Weights of a small GPT-style language model, trained from scratch on English Wikipedia.
Training: 92M tokens, 2793 steps.
Each number is 500 + 50 x the weight over its row's rms, rounded and kept within 0 to 999. Layers, rows and columns count from 0. Numbers have three digits each. The size before them is the row's rms in percent of the matrix's.

# layer 3 MLP up, 512x128, rms 0.0644, rows 277-331, columns 0-127
099:528499467554515615461524449583439555507489465456449463560464462515608547457535440470545428565505445511494472553490552492437494550423538535514544580489584554567587416520561498413483502571520503535455555462470471522520453586448494528479426518540561559476517463593475534565496526446542427519554537509371499564485501429443504473599522495550440576450516456583468606479442548534505506458527
096:478530475394475419548489444543492491576539546407491511479551645478474494512406509571564509493457548532520516516439469471420482479456477503535430456493433441589471484549379476500440532467505453391472520560555521523559559447490492550413547474503539501396562469472571459543515467584482530500423486504479427549500497444500474408479447354521576485545548524524486493567513586485488494544472
118:471592464510469479494540469531523549445472501513479609491475474478399464484478511427454647570473441532510521537480511544519534492460460518473489570590368505549499487407483474423521500516472475516490566568506401624517555391590447478394432516452459590485403543433510501520483472505548560458523499563501487466473477506477429579594460507444511474499602548534490504546523500507483493449558
098:422381407525551498517499457495546554465551493479527432479515434536600474414551494517547471569537617551480435503467508472451462435432549573495508542488472384518499531443474444586426454572451541418538516491482489556496430473528447521492418529534480448464527506527452514495450448546491456477493596543500542490478457467548532542434498519454489499389536507578471414496548515644486458433416
088:468477618472479518547556512477496541550492430536512466505507577536486539480480509402472425498490456488474524465615430533583538556403493392395527562467472456487533508471456460531536437590506483555546504551412527427471488442460525573479452451460393518478482479631464589551560548477561440490459565429531512563454543543478473461555427464481502516490537488504596531503538456470589446439461
103:374463598580499489565463461380475423565514482631500479583519582497473499501521472506485528497455595445505488541526484565550358384469451447510545561419537521467531498500495502556519470468466521496535434427450434504379415517501466541484521561507588500497437487482515453584503479451541539519447499460472479540471561440390506535540500480442436500520490465576482502523480462499409490484502
098:517382489493560491566438499512539482450490532501532559483610485508573467498523562488376443543520550504484578551396494476529463499514539530472499478433457442553580459525575450419394488515460511497563554551493548517546535438482449501501493537446449507489518595559545487635512592471591516496471444525575526541478521451538489414488553463454525605507548418542561473468493502496497493522643
099:452473636573558531442426519555474590448429442496536462481456565486532453529541498481527494560480558566540535455462493486537586438467379430427469536543462489496485516483451500575493511546474446533534536546473532476473586568468561519430607554477520510393521514464520451487387428407529471471496477473495541504540450522436463448418497454542579408561415534505486551427434520534472504520557
100:489475517521498540537589543426451535576537466478428443487525534502589497530531455518456506438556411590508475564468578505477554483499566489508481510578565525422538508439633508577636521438498505477536471529520484432497514474466447480509542558474438551546428476435585477559516442507525527530630469476478561463459556524584509413459539458366513511465443480469488457513459538568593543537511
104:575512469528513569469504504498491469467552528541476491385459493491567511543522506628435652404549461514466439521503526597527472514475431511516569448542560441541511410550543460476438535504525500469502529516544482438523528439484451559550511526369581538549416542474469508529527500472600499518501424442572552579518500417575471509451447473486557519434533577442524431477539550498600518446515
098:504522507501485542529580447497535422542498515450479527496446567496546453478542527584451555505451532623555514567561409584391450465520473486545570465491506497486424572400550435538476440515512464603462569525513625489473517539570539618465537513565383539484524514520466499555517473492458574577534505567460465537427481612543480465421467477487517543495450488511484553419517491491504557444544
101:410447447584448461469421552534514535428519483453473395428466412481466547462406469390451447470509526480526500546520435546537480534527428530504490556483532535614587487463475416554495512538474445446462488513409510536469396491509540610545561473447469504587500488471557500380450461475544571464521467491527436538455456501572506526509556454469463558448469499471514433542568512426411473461458
100:438567545558553468557448473523486429547501537546488508507525545503503441445472602488392546530522537590435474517538469460576430444412618492509435506553516486472346531484466480427518407491561544523433522509478387479464443550449580551578527511497542515470449561508569475518547491528469599526617461443430496496534546542426545502530539510443462507568464491468559487489513464571504545465527
104:579414527465483552510480524530443400643558533543573437458442496453553532534582427560540504485418332527525537532424579510512475586505448512509544544497442407540527500562468494536506491475505402494560527568526536482461504512483491507504456593561427504579462473520540465495551492526487545452406499492490560512454530451556428418477450437524453463541571547529567483420491503485465558487507
104:495493452526502506567528472549489521580503509506501493510474623503384485512437444563409497545511557511472596515489602545489497534447567523403399529537508481536466521471519462437544458419478521390516519411597522593583505496512547552498529430442554545511401549441510525531524527517489483415550574456542415431437490534530497503521591500394479488398550478489548508463459436551529489529547
117:429498564518523454529427574578495420472485526540490571511483554489387424476562517379574494621525428486604561483434450483553501464486555502511489472516512599479505549472519489468487449547509578484540476525544482440550446515459453518399509583513497467541506440417541480451492546497463532534526445519516536524486470488585529512445371400616443359511522530471503461457514511481517543484475
085:425526453575374490489512519469502517482525487422533422509449509534427522493618495622507405486472441476573530485535574467416543502511485428573539554445445387479623555442524503495532521568492449519532479479465504410573478506480465476527499482521500472638509460483512464461416566374425512482541577526584460556525461584523486514451532512511461557498534430506506500523460497456453483481542
096:524416573493462550432473501409473454454492505506489519521452472469547440510567478479436485613518479492552547433469522526451376527487491499509509456514572482476519463508561443573568425495585492563520544462583475490596455545565439469502443531499498495479482538495419571554436542485460457543587486613462462423533514441532598477548521480507524405481456500411453446515443464539376542592429
104:477511440484528457507526369589440445511431546541473469458452430482514394470483503485505492509485413394433487488451448354391451462564525450578477488466568483471515464438488475563449476604424517508495547510486448451498479511450605547495459473550463508471404624528538434462522507490554548473413543507472522503423538470418544561548489559542468528472492535454481512523556501564575488474491
103:500502599577529445527403524497452498560531469548478555523521507413458533507533494509640487365466510548542546461493508493565558560459453479420477507480594493486511522536444561417461543653462449476532564453515562488532543568537485475495493483491421498619511608518587491506480497481457549490520546488526494498565452494536480505515595430450446525531529494541510509512399553530564539382539
098:456516524586504514439542449520523502488400569408469430574513474584410418488495405421553498541516409493452504519516509497472534415522463480548593622518457497596503417470565529518550496554521406505467410514459555468493423465499546520557503468422540504489487457481524491585543535548559478509556534510486394482502606538453559465424455440523518516565498521489630519489498527493435550492525
109:584449514534431637518479513529489477525488480540501480548461528494452481532504533511487440587530526483558493564548500538604503477408574481518516502461512417493507522491643534508562488410396512569488505596424450510499537487393540441457549566496488523455477436561396479550515559470513577513494549595520556436464427462456595507449466477471463442472563475391502445514550513429531488449529
109:540541337551496534538526487525463536499460590525447558551517538463585425519576481452542556591469525516477460509426421522512474414493469492474517598541394535601535524496461566526419573492433487541457457522455476451519470521493458541575538543493523470491541499474459549513478510536535541414600531483569610539552412483440450494499466522492465558578499493459478524528531547503508639549572
095:460512482465532559543516544519441475546543512542476447598511529410455501444531505481477494494464494469544478531383408568556520460430494557508473458494446462482513543476488475486422564517480576481482509489474638532535450563536391517459480481409486525563559463456480504581497435495506538578424466458503452586568476480524586463450566415493494452502475515343510524571518529431568375563511
100:445552442562496445639490542519460511436465409478514405456564468451484477471397513501467474458550510488537468479511532457563522515546520461628530500439493444566475450450517418484517522483478498493504500611423359522488427417522401569500455511567533508558549510529497607580536400554475482587508416463455553508434479529513483494509460457477455564514462536523511479491509401457559536499522
102:513543513517555469552492499450555489551475515458497486600577508576508450452491571471482473510504433458434582590505494505460494512456481427505562425448423474433457385432493541464496466498488425422396439502507470572495484597501530469569458472496431525491475555493460535562474468444575432442523437557462375493422360459511388442475539453455502463552464468508546469453485441536496559553479
104:551444526528435526526563441522572486405477425438534489460421446531545600469531510526522479481508493526487529528547497485463561529497420476501608458578530522500590509494526513491508538517497531354465459525520520504483357509447500558545518528585500526524499490489475533537430493512438551464495471533479460515418449501407489446478407499392471547465576461541588525406443573563372507572567
093:409440508570585478498510463614630511540442456467504436517414509624450501442533420458524555461492501486422399542486420532511457478447459486642447497497455561430437433498527423531463507569469444486460536526533507476460560480524471400465477556570414468456462431418537525458512449481500538476480516505411546523466503447573510539504461417515502517489483453545484522551397480509501528513492
097:576514532480442520486434511423615459533548545547485542508378547534500524496567589531356530531518525455485548584534571508548513511544552444556577516523554530493523495555468547493469442528462479433541446408432543498503512474510531552473478527448630518471476545501486545414451519534435467378466518537464433516557432532554519589509488479511519606472535602506572489561470441493530447524444
102:431590548533500655486494503472559449505544496498444569585422597442568442451562492491535549494530489553526531547504548553483520478436516542544520535534494449511476600458496522539529437536540509524594496565480501470533537399452524478603529436459442536515523531544386510498496543516573494539466490568590527568564539426538508489520477501552500414492516622565431584589527569460488476510507
114:642409532505460548511463406459467517538460515507451467523497506520452532555442487451544490476507521456525497495490609560505497590479460445626477499496538460488475525543530420532393534383503445584497522450556422509490415528451522577517587516580528491439434515491500517501479495490445550484519482538531501545560489650407558521582552455595484424491568487544507498544500574555474547520475
100:493378437553468546522497497528517481491400457526564526477491577487510503455531493528438529464492380502459457440490475532484539550466496492480494464475418538570499532515570521480523478631443518457527441620439513380527453533444517556524581538492468474578493442498504561435504549532543491549455495478524467602466604375563469465531560472526464599457383426508444498493563472482554480557488
102:502526568447518597443619438531560471460462562485502539462511389464496472419488422503458523462452486602477570504547575480473551564553561583596501518563627497448516461505529555491499531494480523442487515532500416474523427534391455522444477492408449486455531398547506588543492447512535450412465471521451490547407554479506522470410484468457535513510525557519466459495416475452500452571481
096:499464460435504454554441478502538466576460549532420475438547472443539486518461485491537544520551520452412572565554564455486443436568442482511485448486424564468588551449458575555439446532476454457563495507514410452502515448595491474456444534557573520400413459514502355512481495450552475516426546577489496485476431553492550509541466459484532480523526541618570520558582542409513481540554
098:493537586563430494444517560458516432528479613416507482509558571528448536603377517555493569486499498469620427456495576444430473486457522411572517527515492523478598467552561517533398468454523481542539492525544476514434462409484415535488503473490530460495512412567472596479528492563542431465499480499470566444436552483577453441436492427495445499528572589499500461463464493514456508517451
095:494542479519526519496456451463434469596528519552514436525494526457492491451636567435542449516480499533570476559447488525572405501563650476494510546489463440463564552434504470530497517546440515443615542555501444530453382496429514529470477579576550559557407503532459501510497510572588502461505562515457524462579455520450481474501472452476597486525450561487554479470560432575582527435476
101:516483572507427473557545447456527482560506368468501533512558570502524564576546510473454529492548391423519527593553487488501471580531455533495483532387391492492525480551430494509523463572446536518559487498489526528575451470564517497483431561548439593458401523430489452546418491548471484535473525510509513485538460559470460537544457479534496436507487424399456499474455391433412521520374
090:445465508527489541510595518540512410572484508454470499455456522499580432538493561505504518515448452520415610500515594505607503420486524648512504491478448521534569504493500500463421532536501495487444544574540470591515474553585429470523470518458573516556516445542502462601563483429501503490431504444585439518471459574517478530506609484509541451484533482460546544473515498388349507525566
095:482561462576458429571612490468525489437544456487521513562495440610559505596392469493478450451481569609523532478515545529514497445484453489483443505575454532578436446445476585575519513535481535482523492428412474510489582408546542548473497489509535518496334419516566481545477457498604469556458421486522541504470440493571461480461493559472471498517469549448486478524532444472520409442513
101:506436504528537518553498431492565664532457529592478378466404518468526475522453441492446453568569501573500516489487446494516602559524594502551492500439466487420509404453492459593500500557560570401485531499571544474488483520468575597530610498442535509588485562460473410427512493529468493522551536444526495455546491544467523483462494515548526491518585510482542513490440421433432491496497
101:482574465449461496563523492550581520546426587497415364500486543498458443504402512469521432488450572456545514474527433472434565508500470464523500388546524445482520533545578541439451523509478418527515400407463464517493502420435489482472507491446522450502445556530505440430536512542451461491509560607440513537513561524484451533576469414429455603490535435505483530489557487480620581458492
096:515512588525482494538507482422502467422419609475436513506555539544370605518563497532521517480408540446461425527480600506450491486425497517490497436480544477553492615437510533477577590479577410469474525491502579598505402469447438517438491524468522463526528524575480496461471536485506491499538547506418506500469453483386453512493532437466472473471528417478591542492520427515484479420402
099:371610469504407478491588486532571542526474522446536571508563464541577534436481598415470486499507518587442546471542489552524516548462577498432461561471479555621473476493474462565510463571538453544473432506514499471574563468464485493518492492499608417447505513473420471442585461517622541382498485478455579507476465526474591506482534464532510481438472492467468499446519446451545456435497
095:478511494482591463563446435460514528461562523555577467451500456515564413464490514559608463540496493423546468478507416464507392513552454579529517464511473472481425505446476476526571567404482446520495505488464569510519559492525444522419440534461526479515525476436504507536481511413501533468576483457495478518609542581606469508427409548571530436500568592387522399508404525492481518497426
109:403451447455436478622573393560401471534482409516513469493527462468450578511579515441450517537494482499494559605453533515546472482591506515516512568411500567525544530482417469413501533503517541527561485431531524524493479514488542549499480576442496504524391490565549533451503538448447498480542435452465493606487512522543540562497604385525518418568564495537480497506555500559440534482418
100:442473524523616510509475495532591550507548547450485572468548513536608481541473480480456531492453481409442472499592562521527493435479489481516486526449528553479461383495563500499529464555476543590495404539462463445435525385516527532530458572444556444482451537475525443485502473465433485539458398546399494486493464507522587460439503528461493611524558523491644552481398471570561458535505
104:583548554500522495441450498503462515513444517497517464457557526456411495410621389477509570463610566480448486421484453477545559535540515471525554460520502513501509609466546455542413488556518551460478439542601513491494470481498378546468504447432437626558511502491484491483479457570518544503499595495497490524490494464484563440582429429487529468468558496505564390562576440523576474555512
097:447518457477567554543392480497520623531490501531444396462522469443450560519557494499453524489555416555455518544534453539570488528477538462521657478617506426510549542431460527461497547462447498436504582584523510543487514503474451396475521601539490514480568473517546473563508499438525517544443509560558544459571420486481450424410429547551483511458457550494538519469557508586435459519538
095:569434460493351550547446504481539497615438522483505433576565498512489513559565495501525443475489551481442537409490496536578451506451502505444449513544516543501473522449503482561493537475487475523564467538559535576467478617499468475486448545538548431473392462518541485476474527472407454491436534555415516530444462408490527344527521468532580452402464485539390503501520506553488473566423
097:551540518527536519537468586472438506482509507468550436521561533569517528427562544525427427444457511542409598564495513485487528589423531562497531365498466508487559554496556577486553523526458556579522390449484505438507499483524417452646577531547576486422581455361507454496448447515500443518515485488489472584566547493469487499518474452468491494508589519547566551553551499493532486505511
096:501485531480544463535459470474543494486542508572518482539501523395476581504496424521524469460487538518514565458523459500478500558387419577561464416498464442553546526525425517421555638415563485383483461448504454558487526504487537512436537495409504462472421572438537461428465563459623537452521537465451425494564511528464507504548513447441447481470501535444591443495504432610444451544529
083:525474484508381573530431463444427587382518496555460449488427446480472466481444461555477525501500445426525488520525407633475495445495553510387524478497555518480597498414516431481438487567475562527423494509530521540557536432498511531399520489506408559523515419521559516442384470460508516586526492510586481509557565469515490468490481580454481489493510430447478516586536501447542489427454
100:509541516491545507587541433598476521575523477470461539566514524533543418469413578399476518518505540592448543523467571534494471504481553511508419543482505613551384545516599485516532421438460511512513616517528592525533455473557474481507493509484481504528434457483502452581444501544585462491431484495459428578342551563425443472526542532534445503484481442524490542432451431482542505523517
107:469587575536560418469495439470453524520574429522504559517398594528477563574503542407481511465473473522461556562558501511502485397441535470483496594515418539482551556528504526527564496536532465483518487462490546552536450496512558494555551508483513516443418544499474551501494481536562563583552467487563507511534413539531396511444411418553489554566651541548424478487507513452512500413398
105:450498556573500490475434540538388471513634441560556503573513496547499440460559489525431422574493549543502509514433486441404477546455547568482521346530544460482500553489541473539523472516518451497448430477471484401464498457390416550443567599527441446448477576487460507532515504431466508464536508522464459502477467575476535482475469549555462560483519528510443477609409513514461540518595
# layer 3 MLP down (transposed), 512x128, rms 0.0642, rows 277-330, columns 0-127
102:470537593560492454492424481484512528489382469455432513462451475473531509526510533466496542584474543619489478462502500551555484460590436514569451532442552529519507586575494448449532533530456480395554494408459463518524499442514484540437412465537473521440530440490535568522470492534526407447504461502481541389532469532561590561500477430490466555468537324474582492597485506538437504486463
106:465526470523490596528520534516504429452500438468556556509565532508565495525485534534397489610477498532531489516525463490415477487461554519502562416409504493514585454561418485560498466509480389495434435556508545504490528480571491567578500576421485458525510465536582649469473436582543516597469455487447544538505541533493485543436523587539479499445478512455622476458398568527547473471563
117:554451597415565505509510526499532458518415459524496486537503644387469459479590442489456487486541512482471555607465467561599470478487585523563529443419543468446524430489557449495428428527503445483548502514585549540472517453456511489561504416547463531585473535470605572426435456463511563423472523414582525520522548482482508489543503493489432461465471564460441521598461542548488500512486
104:527541525481464515452530517432470580462533519563525578481467533448549491545538503547483463480522576389543443550512494531383493424514411622593417496451513486490589525546483406451399472539503512466539489388458490478571561493507501515582512468467519400501495521489502528542520553505611514482539516537543546566475490558395431581381517587472526477547466449499489479520463505570567468461492
093:572547544479515442459463518551454564467569584421526511567440407452480484590484487468521411542439599476559461458466436450495509439561514532490457488450499493505528522567629567576435494456524451542474479545466506481449571461505533478544530476488525465532451382494462432478469458468605566506492451503531425508522556475456402548481513482501538585369583531461502490506419480592510436532462
107:470479577431446450497564489412492467467512490472638464565489517483399553512510444546545457553506434402484426517475528448506548512524576509486451495514507489410532421435451521496527566400522549452394403522434531515408522485534586506507491603530473446501433460417446534445532544442419385571548453488569471469518507496523496441458488551506521550478488488528441446440492526420498467432492
094:471508562542522514546499555420515535537466490525510448500498596528410613606544514507526551518467553484507483571532473514490520405508498428469600536528511574497417621546501444512499472391565490550436439487481450515533535599544459513530470531531510534590548567386596466566461545543435394496541477524507502462533532509489464431463453515518566566472461514589472469481540479536534467566393
095:478519418537499475486573498535386500456441473451561446598409502494513470395530454460464574498489459437458500601499570507474561460517484485525462401505466401508489523445476525537499597512446534463462500522527451555456541463533518546502507486557477568528459480555490592576401474621498442433491497495450467465462436487557450473472540501343486456587519504442579463497495495612532457506537
100:481474366533426514528518516512416540470484544514551442492462485486471556547556410446471520460470581546579530437488442582448353557485499408463470521484489442450485477519439520513448488393573573410481546475471505525606498495553468551504562450539507559491465415418455527586475483542539485447527463563559456511526451511515580447573535469501424489558490504445456532464499568557543555422536
105:516470510544469557541476493417491394481414577599563482567577516573435499469529534550556476432420556498442507454524504522572501417520522481455465497483514523464550536520490464440544431491524537582550501558461470500525554467563484544571497503545533445488525496438604401444472478520566423587617551511564456499498461491434542525505630547466523561467535528435570424492575484454494565586491
102:547546503537536495434451489416462545524448535590506556464541494451565503585480416536454507479539506506459562532457500436425480491522480544488416476505534538491548420519532513515398493468536536429451542575525463406509563470484482396464448467485497445392504525557417418497514447482385445533561534552382550522445486489430400526554491576499530411514424483472420549569444488462578488525478
098:397578503448405412543534459466488508453550511540524525395540431523506539463545460516484552532522564505473516472470451491465430452510463514624517566520578504509458455497521486449494447539530495631601524548582455411477449605428540464457581483524546553455538478448561539416554491419505590516430507452536513504569434499536553554422522544455475521594505524511431525503567517481562470535499
092:533459505467514431543510536524674538538450494475504472463565402447448485525513464503453461593464480503537511554490437460524613481548439410514523438488455522567489494478452480497520450598427503421443471512504522498539416516530500458470513555520499501578563495497544418465352528409416461468528544563540504513436469490545553479461424517526559535468488434463484558624498444459499424485421
108:510544556542407457543528531565504458604457484502497505522522551483493602410534545516457497463450447452410475526501531455524496471574459499547528605478531525487508535515522479564577537508444524460449558568512487570420441568471578517561509457419502416477457461509524453401436498595487543553535450534579540457470531509405587527603503475520465527511466481532429531357433449555465571481543
079:451497558449511437419390550577525535496508470424485552518465497434475412491468578544462545556539453449464439532404457478485455481504460603478494460442450502465525560516477518421524551602477592557403426504468491388502509449506469395506494506474523469483480451513617511500410560523577607468538447527507514503485519435529593466520551594499552470511461486538456506509421520451583540533505
099:497520556504569603514508468493515469507468479503492500505491441416541459465542571448527413449581489575440494412468463425509493481497556553538521494434523480484547525485483504552488515507500437525505429529450485411545534419543386532385482520502473472442523437398460474543451551559497526430541448512570390480470510444462393533435463430497456486481432548433594391561557496466417571444534
085:428544510475484496503494533558501428531490523406477547512667487528471484482398543495452513450473529453535561498489476489506463535530458526493552481475480544487481516546463481496445564475474501459464412494574379525454492488460608482564448564498517471522487558579491493534447620478467482550558508434466347591495577529459555513489537486560473455598467500480568454452480570451413573445400
104:546513518460582606513527510479483425498565521540476462441516501505459581442585474469467495560492444397481534510505479456452460479554384508480450496512525462480440493554493517575374458400447494563545419437426505559427518459505520487599434474487573497519536486476529499455408484464571542482485516465527474566528502529389525416475445531438484496471545401595437606536450566520538502475436
104:432474582494580451517441343423447600504459429505486498443386444481439471515545531401557526528526482473565443480536568547474526501512527421490520501541485457379520529572553500464505552538525476514487458570596465536400635511547487475537453477477547511476513475491433496460540502488491445481457483645467441428535452560512499595518531496526496501473501558459516556483509531522515429458447
103:542420418534533546477530474528487480576571546519516402466605464592466527498493596456433538527477541508408467460475540429591411414508465557534418599450557601510439481604388478546500480519480496535532539469488444487438511408600484460501510521457479463528423514477438510499527532478497494515539474514471546573418465536525471492454402602518534444510431587475504542465511532459503490515469
095:556445454429490504478451376467338572450536509565521488513533576534542531377530489448511566493444458422519528538481549541515596466500561492468424492453527470495528505424529466400439525536496525567554507479455531502461484460475536511545498438533492594514516474489447550530427529471561464504434508457428461564582502568618468528615530457541476454525511550544555511539533483504592511413465
105:529468557516576444474460457519489447455449464542542505484486425469519529426514474446513601536454453575504439514504497408443352523550529516528501479471524456549447463598505512465389470562530539515558517482482572444428408572381453542464554490511542552533479450598503425479460478463493482521580507483504610479517531393435516559455481447594461485521410447482456477522446522422510462454487
112:441485509545409554544451478522442526444475535539524479482471543483553494408553537505579501493517452548504520567477485484475493528490508486464495511544370487533555546452430400402442538468639457508486460448524529553476542465428557394540571512484493452538487427539549503517500453558487409496580488535541509489425494602454531553462479594543540445539611533410534614467493441502481600509499
091:553507538463539482544463545494473498490515515500502524578494467473471537443453580520520406538442467585544487579512462480519503542491507527600577424634456531465459461538440533484498391576367436446432512515510406515602524463492551451452521495414576522527553489498424588450522503491559559500480583483549503492580548450494439499568518502539503500480434502484518402483512505577614510586556
106:499442464493565425590576536495568477484469494593508457452546434482362459461557541527455438467496388452526535598493494575468549543519422452557570485381485553462399483511444496506554498511550453570481433526535510510494453445469531494461511537579545470522485530499464538566484510522519466559498420447509529411425495399465490576460468442510558456525453413546561499501524463451563535478400
100:494449450484470563480509623463492501473478484567510534506483595603494509470530392458546466470523512516447400510533463444482528556630389507437549600483597501573596466564504602515429535471558508545481533546483599507548501512513450501537517476511540441493501516463521547577476477582534511442490540446533504523380430483603484435553473485548526504535547431515472467544605463503495540471491
098:483567448540562492546453528505480464527516552496520496527519502519481543448447543479541470547550553481545483520554536498512425602470477501497525449454482532509479512423532439565553452542493470533568503516527550474513562505485711521430526402457578489456556578470591477485558616509421442530575549576465541405434472589534464561459439449522444415502497501570452456553496498480491426446438
085:479442454599541521502607483490520498486481582494488545421453504538395418491532434504374572424545561546548491546524546496466408505412513443486369446557474435456490473470535406529514539515449431469447532547530460448551386529516457462490472501465522537463429425396499462521403477441491433513532494503460495430520454518498501453602525482530456461493569552544498483435488547490411505516477
099:454482510473542422509531529577450397595511487582516524388569514459433433540508514523559454497498397531491510511455479456467387496442505581436569536434523547562483423392574427456477545456505550473462505614466462447489460521464505420473487506444507507504495437496423489564445480506543561554523484617455566516522490471626459480505527505504515481389540496553480525510446546517574547469537
102:442459548505523484498588532445481476487575385586599494501549582537513514550455466424379488497465427440481483514571390503569641509490553519553502451437454556391455509455523488440452501408486509503511545570494565461485447476553529487530497546505495566393503500521490475517451527502477475467469532452543511577532464465494494447508524415571536473518516475571429413459461389426495465555487
109:530485526519577431543418532411467480474391492514580561484481495509425553443540557515457486509462528538394531597504438582537583496432492476439522460455465498478455481536504504441438464512440486501480527555622526475553531546458489515531538445389505465468482537569402627496485522527504473489450467424556505456518519383470388542504441534454492506453478535469452524558452450423450400531464
094:509527596596516452433511447465507445482471538502493580543428503463529543568537508564461479526559579467530474414467468496391574495541500439495481541480440521439576484504485475548498424468408559503559478551546495426455464408396496445423487445491545500393488524433501473537509587539495549443462457545503512563508530427391560475561446385527533508473524527578577531482399540440476477528485
106:535508439456393443499519465546422434507488523550533481553566514453436504416576512433506569422405524496590568407555488485433611561555519460544565500480447437382509516520524585529495549516478524493574421519482521536501462564522472526533534476400490474561548490464449517553558409533546540508475524500502459474485520471476540565475442617540565484552451543435399538484426516491427533461518
115:489616461533496396537438623490439554478511504465494471534529607486469531481562465457583460560492530416490508433430469497464537496462464446501554463496498479591397517463496541581451595518573517530532498459535540463518393414439511463421391450435456481564473469479467479439430542475514470484520507487438500392505525465567500454490593479528490470517470437532444493440514489556618567508481
097:541490499464470553537513507536428472516405542501544552445572455460500507532506432476471556568545463406497510626469536416517489546475527520393513524573502486447474441455524472551523461561443527465558544481598535506469426542513533480490444487593483452463446557446529505512477509488515453432443598496558507430519570602471471526515471536504563549453371513544454539439348523552558525391500
095:524497558541497474509491484529477460530642523503536511490449506478544484499598512435479529457549520549461510424538545554510562545468519468453451504567428433510510467467588541543603539493506464453490468426537375581480491497523485579585465463501576542468435457517592404521585484489523563499614494557482447506389533517447465430372473525536355500552555505561482534510495530495482473523510
103:564442597545470524464468483483563502583562533469540583542495538463562465502485513504550484467439493484522441546559483526502560425489427447518490446452452496532544517464643489513540539474431501505494493549474534544540549553522417488573516487498491409518525581467513519542525520549516531497429491540567576510674521553500582566532460468424497541376385449459490519572544484375542484515544
089:538547521448458408420479452520499439473518515468491508453513445533551565495585481558492466593490443480514438557513526409500564530438577494507561397489469459588559597507525489556391631524530592470533588507469444504497514486560429552508523551549518455509508527460523571484516498530503442500437515449445550544484518597470598507544559484534490427492539548528645496423460508470542551428522
089:523420443514553579596612530581512521484431546403509560455472449551478426479416443567505542530568433459437516578372590494542408558537443497443531484502495505477523451515505462518538593539423477482509495457536532445469414570458462465460545572536463539505576463540510569505517469517553503435531462449405474476512495507560471522487496578576528542514495567563580448490427512445448537534516
090:441510499519528482564404496517468469619500542535482503531577468418568547563431507491535588509497473439506520528538462543463494455500457565459594519528499435463571473601549511495471587511496523401556494484543578426464482528459518474434404576492492563512514511423550468502529428437480549595489365493466424478542558543485466581432560586474443533524547448553424566488467539543500491559557
113:500510495509436465525430479582516505493497514522504465523517497453438462479534525549435612522531477536518457548462508453583543569462418560497493448578417436419538525610391495567466412489526509577539391431517499446469495508586619459471496536469485544493549512530454476448449508467589460476479476426496501508538516479550454477445563502541470398485633587536547508511626435514456461501492
102:398453449556465444504495521441552561463492493488610455484487537483587437459467431429526555454449478475488522525463488423456500448493558529419538547510496544574557519552484417478467533582493578490481473415449424467408552509565534473468503488487477459565408549499446555534504541426541530436521372513527469600481569407584568468552520605526514551482530491543504498602486482540479529419495
109:446470431539575478545428470537555393513561564540515618436562453585466517453517539532542553470578509498491430445419581558638480497493489462475568544544485495477522535436466493555489531487468554533523484483460487538453460491559492510440529438566437559396479478609506500506477506568534468498467472525475515488465480553374463499466653514552529400552489512582529505496499515465497432536568
090:527667547502490406468558536467483453516601481540521462470430457527454400528531466500522548528524575433625482490451454547443426391536522551439499460493586481483558413481555383463494515381506491434497585518458489496516496450451470469546547509480502452455508523495468469458460420497454496458432510449554551536496574468520509497541437516471465475474473492500559504589452436401526460469426
098:475392488464488513523546512461456543553511527556554477538476529509599490442380471494543493430520600619533403540475552500568478505521498559504447454530449520452401479501498508520465514527521488438500558537463587503564556446520421544384459405471579538513524432574438443501497438502518558461465518485413433469572558537536465346451475543524476546495429471437528505512514551439488453527483
102:518493461488473550538462445466569556438634554535517475480568583459450505505599510601567505504454500499446485505581532419495514441518483545484495525535583440482535547523447514413515459446526450444468528467376510444582484591480357489501549477573602449481391464545520494493528464445520431449555518540534539478510554519489495454555506486441502463537402459531369446521514513514508513544534
110:489458647453420499524445480485492572439544475503434481472497457531628569560519381524506475429505441504468500527504442501603540447494473448480502472506468524547436507473416509496399499549531440490521492550469513568500476459403481565493431539502427530449467426431509475416454535433510520485471532470422560482485548505481589442476474509415487636542451511545612566487459509575543458498514
097:552523517588507565448523388511528479485545466439481484417531457436490515550531459496574515510535441442474532600467566531487513518591470521500482480590531538528473596455454502458591450628506431500499478554510509420511514502541497549602549570503500540477618414619462539571434429423577490615535456510462394509454481487546483435474591511479517510460476524461494496456502536519486488550515
089:459506477529366591566548501544461478508574526444495536495559519530539566537538529553447513535574535461501598459507465554447511452412518424497518523465477379546480531611491417497563464471467482475449495434486498499526514491512539529538584591458566500466584422508480487485532509515540570469473592492443597546442420585462529371481603534501448470440586479549466454480491507509544563490495
098:455434449536541452465502500441588482477547428450442534527481466405453499482543476525463572387535464531435451484424474522520482515556421540573530480588461460482500437544440501459443475565467526511486556478399525513579443546523572499490578388579485502408512398522538505445482583534515468462542503491528504426493512507499486549539525503586559495538568398526574454423586547490457596561460
098:453470442527363525457534425544451478547566630565490578517598578483524462428509495525480483515454522520422519542496524440464407511535488448503598460479488541541474463435509494472468434505436541470547487550530553552566530522536557572507504524422477439600487518463508568484570479467457481514527522476498514490478504373490541413564421476421531509411467517509472590510483394434452399489522
081:522556523493518520428572468476462474595521541491445463461500496528454462495486569511517581539525538529502534444437499508457486503584471459441567509642532545489561480509537595582509463509480502439469405497524429563586461528554496523585522432470525520479559537562508593512583556439535532595389481430508400591530531444528442439482561427534452421525542455458446426528544544535476495577487
096:416559601533498477462426529582491460592551480477536605586510458480582411551554493527492613485498491524422454490480588506568484527551463484592452541426526514449475500577476439445384556480526428537448493525583436515445514484492474436486481570558460539479479537579446505437475449459608488520488533496517561544496509569470457578464526517497538550423500568463480583477430563530498524550490
093:473533503369398596517447580542573474441430502523440490486500520531416444549423499550572504520494485552504478493556504422383497506511526527391438476488592479515425461514479457472592475466424472571496475495474507529446527549452421424552538494460483452512645495526434514455519483532507462580509438558514505452477495479502528581463517519583576539500492510400410429498575561510517483513482